config.toml
num_key_value_heads = 3
head_dim = 128
hidden_act = "geglu"
norm = "rmsnorm"
norm_place = "pre"
norm_eps = 1e-06
rope_theta = 1000000.0
attn_scale = 0.0884
bias = "none"
parallel_block = false
init_std_o = 0.00698
learning_rate = 0.00123
beta1 = 0.9
warmup_steps = 328
batch_tokens = 32768
Each number is 50 + 12 x the weight over its row's rms, rounded and kept within 0 to 99. Layers, rows and columns count from 0. The size before them is the row's rms in percent of the matrix's.

# up: layer 17 MLP up, 1024x384, rms 0.0627, rows 713-721, columns 128-255
# down: layer 17 MLP down (transposed), 1024x384, rms 0.054, rows 713-720, columns 128-255
# gate: layer 17 MLP gate, 1024x384, rms 0.0587, rows 714-721, columns 128-255
up713 099:50 55 53 48 54 68 35 46 69 57 37 65 57 64 54 54 42 33 41 45 56 54 46 43 51 54 57 31 72 45 44 54 46 33 39 49 38 43 19 41 46 74 61 35 71 35 36 40 68 27 21 47 34 47 34 42 75 65 75 46 14 35 71 43 43 53 58 48 60 48 65 61 59 40 62 49 45 43 48 41 49 56 36 60 41 42 57 38 58 59 48 46 41 60 45 49 54 55 62 62 39 49 72 59 47 38 54 35 80 43 29 35 37 52 48 42 46 61 49 42 47 44 48 32 51 35 38 57
down713 099:57 55 48 54 67 55 58 56 58 49 28 44 61 48 48 56 55 28 49 51 34 61 52 48 53 51 37 51 63 55 48 51 42 57 51 44 46 58 66 49 62 54 53 56 54 43 53 51 15 63 40 37 35 59 39 77 71 53 59 40 73 45 44 49 43 57 77 53 49 37 43 48 41 55 63 31 41 58 43 30 59 71 65 47 52 61 34 47 50 54 63 54 54 43 41 49 47 48 38 42 40 83 79 46 56 27 61 30 37 43 58 51 42 23 60 45 57 48 57 42 54 55 37 33 65 48 35 47
gate714 100:37 54 35 68 57 53 36 68 36 42 66 42 26 38 51 55 45 36 37 52 46 56 45 56 62 54 35 59 37 59 38 75 49 62 60 66 41 66 46 58 30 46 43 72 44 66 42 43 49 41 47 66 49 40 41 44 49 46 34 55 55 78 63 39 26 68 50 67 33 15 44 62 49 54 66 83 44 24 40 50 48 48 45 69 34 18 34 39 78 33 46 51 78 52 61 51 52 53 35 52 66 42 30 50 62 34 67 55 68 57 49 44 49 48 49 42 45 48 52 47 45 42 38 28 52 40 69 11
up714 105:47 57 64 59 52 36 32 37 74 71 41 45 81 46 55 45 48 43 65 52 56 39 40 37 38 63 47 39 50 52 53 43 52 56 64 30 43 42 56 27 56 47 26 36 35 55 55 53 50 55 35 64 50 66 48 65 48 52 53 63 43 30 52 68 37 62 51 63 49 37 40 23 49 53 52 44 42 44 47 47 45 59 55 63 55 65 57 84 41 57 54 53 52 35 48 42 54 48 54 66 65 55 79 49 35 47 48 58 53 40 65 49 43 57 45 42 62 49 70 53 52 59 51 59 50 49 40 64
down714 101:36 52 54 49 35 48 61 48 42 68 32 49 45 47 76 48 57 29 46 47 79 45 42 67 61 61 66 56 43 47 49 43 49 40 82 42 56 45 42 40 49 64 42 50 66 38 60 42 54 58 45 37 32 40 30 35 66 40 39 41 79 47 62 49 64 47 54 63 48 26 50 63 55 40 35 56 64 42 61 63 49 44 51 72 56 46 42 59 45 41 40 48 51 36 41 65 54 44 49 58 39 73 24 55 37 52 54 42 40 63 53 43 39 81 63 63 47 66 29 41 53 63 51 49 38 58 47 60
gate715 100:49 54 52 50 58 48 53 50 49 38 67 55 51 30 20 65 29 64 44 52 73 46 58 44 26 57 43 57 54 49 35 53 44 51 50 43 52 70 46 72 45 67 78 34 56 47 55 70 42 43 41 64 56 57 40 59 54 45 52 40 57 43 51 62 41 43 58 66 46 35 60 50 41 47 53 59 57 46 70 35 60 50 40 60 56 51 40 41 68 16 71 42 41 62 42 55 69 62 38 37 71 37 44 43 42 30 57 44 54 29 42 66 37 44 54 66 62 55 55 30 55 45 42 34 38 61 59 46
up715 093:58 49 77 58 73 49 56 20 57 30 28 61 52 53 59 59 32 41 76 32 43 48 50 48 27 55 67 42 54 67 34 65 51 49 56 38 40 45 47 45 43 70 46 47 35 23 42 56 52 49 52 50 25 64 61 56 46 55 45 62 64 45 55 48 71 57 57 42 39 75 49 64 62 40 60 40 27 62 30 75 47 57 41 57 40 57 45 34 46 34 46 67 45 59 53 36 32 57 53 47 43 32 61 49 52 58 29 36 63 45 73 37 50 55 27 35 50 45 55 38 28 48 52 52 62 56 53 52
down715 096:64 69 43 42 59 25 42 48 55 45 44 47 39 59 74 52 60 75 49 42 61 56 66 52 56 59 54 45 49 64 44 38 43 40 18 62 62 42 58 55 54 38 28 64 35 35 59 43 33 43 50 49 50 61 74 43 34 51 43 63 53 64 49 47 42 67 53 43 61 65 62 58 35 73 54 51 44 38 57 30 50 69 68 51 61 48 60 67 47 38 58 31 52 39 77 47 64 38 47 46 39 53 26 40 59 37 45 70 56 51 55 63 62 58 62 48 42 62 47 33 70 39 75 56 45 35 55 51
gate716 105:42 47 63 59 69 40 36 41 53 61 49 49 66 41 61 40 29 50 65 51 39 46 30 40 54 28 52 33 50 32 58 66 60 50 43 56 58 22 44 53 55 41 50 61 41 53 66 42 56 49 57 33 54 75 55 44 57 65 52 31 73 63 52 38 24 60 44 42 62 49 41 56 53 29 38 69 51 53 44 35 54 53 21 68 41 58 48 60 31 42 60 55 44 60 66 62 43 60 45 42 57 60 55 64 69 53 43 47 76 50 50 29 58 42 63 48 39 35 60 69 57 52 28 55 74 39 25 51
up716 104:55 32 57 77 72 38 54 43 69 50 53 60 61 37 63 56 27 58 67 51 66 34 59 41 47 46 62 43 41 51 43 42 50 50 30 49 51 64 55 56 54 54 48 55 61 30 44 72 59 50 63 44 64 56 62 70 52 62 31 53 48 60 47 56 45 48 58 71 40 66 62 27 59 50 64 52 62 38 39 63 50 60 41 43 37 70 34 84 37 66 53 41 49 39 62 51 56 69 55 33 49 71 50 77 44 30 68 72 72 50 56 38 56 64 60 47 62 49 37 37 66 47 58 42 54 41 54 50
down716 103:43 54 43 42 60 53 36 48 45 38 60 51 75 41 37 46 56 54 66 50 38 60 50 30 47 52 63 64 56 43 51 55 49 49 52 67 49 34 44 55 66 61 52 39 57 62 50 62 51 48 45 60 40 51 56 41 45 52 71 49 47 62 54 41 46 43 73 08 40 45 64 60 37 39 47 54 36 91 39 44 65 53 29 35 46 47 39 44 51 41 50 55 54 33 68 57 39 65 62 34 55 52 40 41 60 45 36 45 40 55 33 35 48 30 54 49 51 34 71 61 42 59 43 42 57 58 35 60
gate717 103:37 52 77 31 66 62 51 50 40 62 46 41 24 57 38 53 44 36 66 70 40 40 54 43 48 42 44 44 70 64 60 53 35 49 58 19 46 56 45 61 42 28 84 74 54 47 39 49 52 61 54 33 50 46 44 31 45 38 50 46 67 53 39 53 53 37 52 59 52 40 54 45 48 50 56 44 49 52 37 20 37 41 51 42 40 36 55 59 55 52 47 36 64 53 44 66 48 53 53 25 30 68 43 59 49 51 65 41 55 49 50 66 55 39 56 49 48 79 58 55 54 42 50 63 50 41 40 38
up717 107:79 53 36 61 46 54 66 75 51 39 64 66 54 55 35 49 37 77 48 30 63 64 49 66 38 50 37 44 38 40 52 46 69 47 51 67 64 34 55 47 56 42 44 27 52 58 60 52 55 33 58 60 56 54 52 62 39 57 49 58 41 66 78 47 44 55 74 11 39 57 69 63 55 54 61 58 45 46 40 43 72 56 50 58 53 55 40 65 41 44 64 48 44 49 43 53 47 32 72 68 63 46 54 41 53 44 41 59 47 57 59 37 36 65 35 52 48 32 55 38 68 44 61 48 50 43 41 66
down717 104:65 55 32 55 61 42 53 74 50 30 60 42 41 71 31 40 40 52 59 56 56 29 61 64 47 41 37 51 47 43 44 51 51 73 50 43 47 44 66 24 45 43 74 48 68 68 64 28 47 51 71 51 63 44 63 45 52 44 57 69 63 46 53 38 41 51 65 37 45 51 52 63 44 52 43 50 78 36 44 45 45 50 25 56 45 74 30 37 35 18 54 48 56 52 56 58 61 37 66 62 43 36 51 56 63 52 38 81 46 35 61 61 64 49 32 60 41 46 47 69 51 40 44 53 42 52 47 45
gate718 105:47 58 48 71 47 66 36 40 50 43 45 48 51 66 52 61 33 39 55 55 70 49 54 45 49 60 53 31 67 59 52 77 56 56 61 52 19 71 24 58 52 65 48 52 55 45 48 55 67 69 29 46 55 28 37 38 29 58 34 62 53 17 36 58 51 44 59 52 65 37 51 57 57 61 36 56 57 28 41 45 39 60 34 37 57 56 49 44 43 64 41 61 45 38 36 61 35 39 69 73 13 46 32 49 53 48 51 57 66 50 41 32 26 52 35 45 40 46 38 59 55 43 45 60 45 63 58 51
up718 109:40 39 39 53 54 47 50 66 73 61 58 67 44 43 48 61 44 38 49 49 42 36 76 50 48 65 44 53 29 45 38 44 49 44 32 67 21 53 63 52 53 56 41 59 46 44 76 69 67 60 30 66 51 37 66 43 53 28 40 66 63 65 68 53 47 62 43 62 32 40 62 51 67 42 57 51 57 34 65 54 26 69 55 52 46 61 61 59 58 53 45 71 74 46 59 30 46 53 56 34 64 49 50 53 37 60 26 47 67 68 52 50 46 51 49 53 45 52 50 61 47 67 45 43 58 64 34 75
down718 111:62 62 63 62 38 63 42 21 54 64 51 42 61 53 39 53 27 42 44 50 40 43 38 28 45 44 20 65 56 41 37 51 52 30 61 50 38 53 43 58 43 54 40 47 37 66 74 34 84 49 55 78 38 55 45 48 42 48 55 58 46 48 52 57 64 76 51 58 57 56 44 58 65 52 37 42 38 34 57 65 54 58 26 45 52 57 35 46 62 60 69 41 41 44 57 59 56 54 59 50 39 49 56 42 60 58 52 50 39 56 62 48 49 33 40 57 52 73 35 40 31 48 35 77 62 39 52 49
gate719 105:56 43 69 56 44 26 45 47 45 53 47 33 57 57 61 51 61 47 40 68 56 60 54 48 29 36 50 38 62 58 45 51 29 50 34 56 43 32 78 22 42 44 53 63 58 41 67 48 52 53 48 43 55 68 48 42 39 47 49 61 42 42 60 25 25 47 43 57 31 46 66 56 70 57 65 24 59 40 59 52 32 48 49 64 37 41 52 23 62 51 34 44 57 52 61 53 46 33 58 51 39 41 32 47 50 52 51 59 58 57 48 44 58 42 56 44 62 59 70 61 43 54 22 51 56 57 29 40
up719 106:53 52 60 73 55 64 36 74 72 48 23 52 50 52 53 66 54 39 41 22 72 56 44 43 54 53 37 41 73 54 46 37 45 65 44 52 57 48 41 33 57 60 59 68 51 55 60 60 53 28 45 59 56 62 47 56 39 43 57 60 49 51 75 56 41 77 62 46 19 54 47 48 49 59 79 48 61 53 38 52 52 53 41 44 50 48 44 39 35 47 50 70 36 64 65 65 54 48 47 54 62 17 17 61 46 57 41 62 52 54 45 41 40 42 52 40 50 29 62 47 38 41 33 45 29 50 35 56
down719 102:52 40 56 46 50 41 52 39 54 59 24 24 37 76 43 53 76 43 55 51 22 63 34 56 76 54 48 57 52 48 59 29 53 38 46 65 38 51 42 53 52 49 74 67 48 29 66 62 45 31 51 67 60 54 55 59 49 82 54 49 47 53 45 56 40 54 37 61 20 33 68 45 49 51 65 68 52 44 40 47 46 44 37 39 69 39 71 29 37 43 39 52 35 50 43 54 42 60 36 33 56 38 55 47 58 48 48 45 44 55 29 37 51 52 41 53 18 57 65 36 52 47 51 64 37 60 53 43
gate720 105:46 53 51 47 21 67 42 51 41 37 65 62 55 61 34 53 66 38 50 65 54 57 60 63 51 44 70 45 49 43 30 47 52 52 60 49 61 52 49 62 53 64 43 15 67 48 52 31 44 59 35 38 36 43 53 47 35 55 35 55 55 36 40 42 48 55 29 56 42 38 39 58 63 56 52 48 63 54 90 37 43 68 53 59 55 54 49 54 33 51 49 60 39 32 54 49 45 57 52 52 51 54 40 61 63 55 44 51 64 35 57 55 32 48 41 51 39 63 59 43 35 69 64 84 52 58 70 46
up720 099:28 71 70 70 45 32 69 50 61 46 56 53 63 29 41 36 65 57 56 44 55 60 34 43 45 38 58 62 52 20 46 45 51 78 46 49 54 63 47 36 32 64 49 49 59 46 32 46 50 51 57 40 64 48 61 46 43 57 41 43 50 52 61 47 55 49 47 69 63 51 56 34 33 48 52 37 45 41 55 59 26 49 68 33 50 51 35 66 58 33 52 28 27 37 32 44 47 52 56 50 42 54 47 68 58 43 59 50 25 44 36 42 46 50 43 45 58 60 69 58 51 60 59 45 52 47 53 35
down720 101:53 35 44 55 59 39 52 41 34 64 60 52 50 52 35 74 58 42 60 50 47 50 53 37 38 35 60 36 40 68 42 53 51 44 46 51 33 41 74 64 50 66 52 40 63 44 49 20 59 50 42 56 45 41 56 48 58 57 66 39 52 66 44 76 38 69 65 91 53 37 46 47 52 58 42 37 66 31 48 37 55 22 47 44 42 65 31 58 44 27 63 47 37 50 49 46 54 39 47 65 36 57 43 50 54 58 49 61 43 54 30 60 47 53 52 59 33 47 42 52 48 48 34 53 17 55 46 56
gate721 103:48 63 66 56 54 66 53 72 39 47 47 44 43 54 49 52 34 45 61 37 65 52 61 55 52 56 30 34 53 50 61 72 68 50 58 37 61 51 55 19 44 29 53 48 59 44 61 52 63 54 49 25 39 55 43 37 29 66 51 42 63 60 35 56 25 58 63 38 56 30 45 64 64 47 53 60 52 66 53 68 63 26 42 35 27 66 39 37 46 59 43 48 75 66 47 62 49 40 59 46 54 32 47 77 58 60 41 62 43 36 47 29 40 75 39 75 38 22 70 53 62 45 58 44 39 55 39 49
up721 100:42 33 40 62 71 52 62 55 55 55 54 57 50 44 49 70 39 42 54 57 60 44 57 27 57 38 32 38 60 32 58 36 51 51 43 66 52 63 67 63 35 41 58 61 72 56 42 31 50 37 47 51 46 48 45 42 51 63 52 46 68 43 53 56 49 52 50 31 50 66 63 71 44 53 39 33 70 55 34 43 69 46 47 50 47 49 51 59 36 29 48 49 36 54 81 71 45 41 46 46 59 58 56 68 72 20 57 38 62 57 62 50 50 47 47 41 53 37 41 53 74 55 69 74 52 50 43 35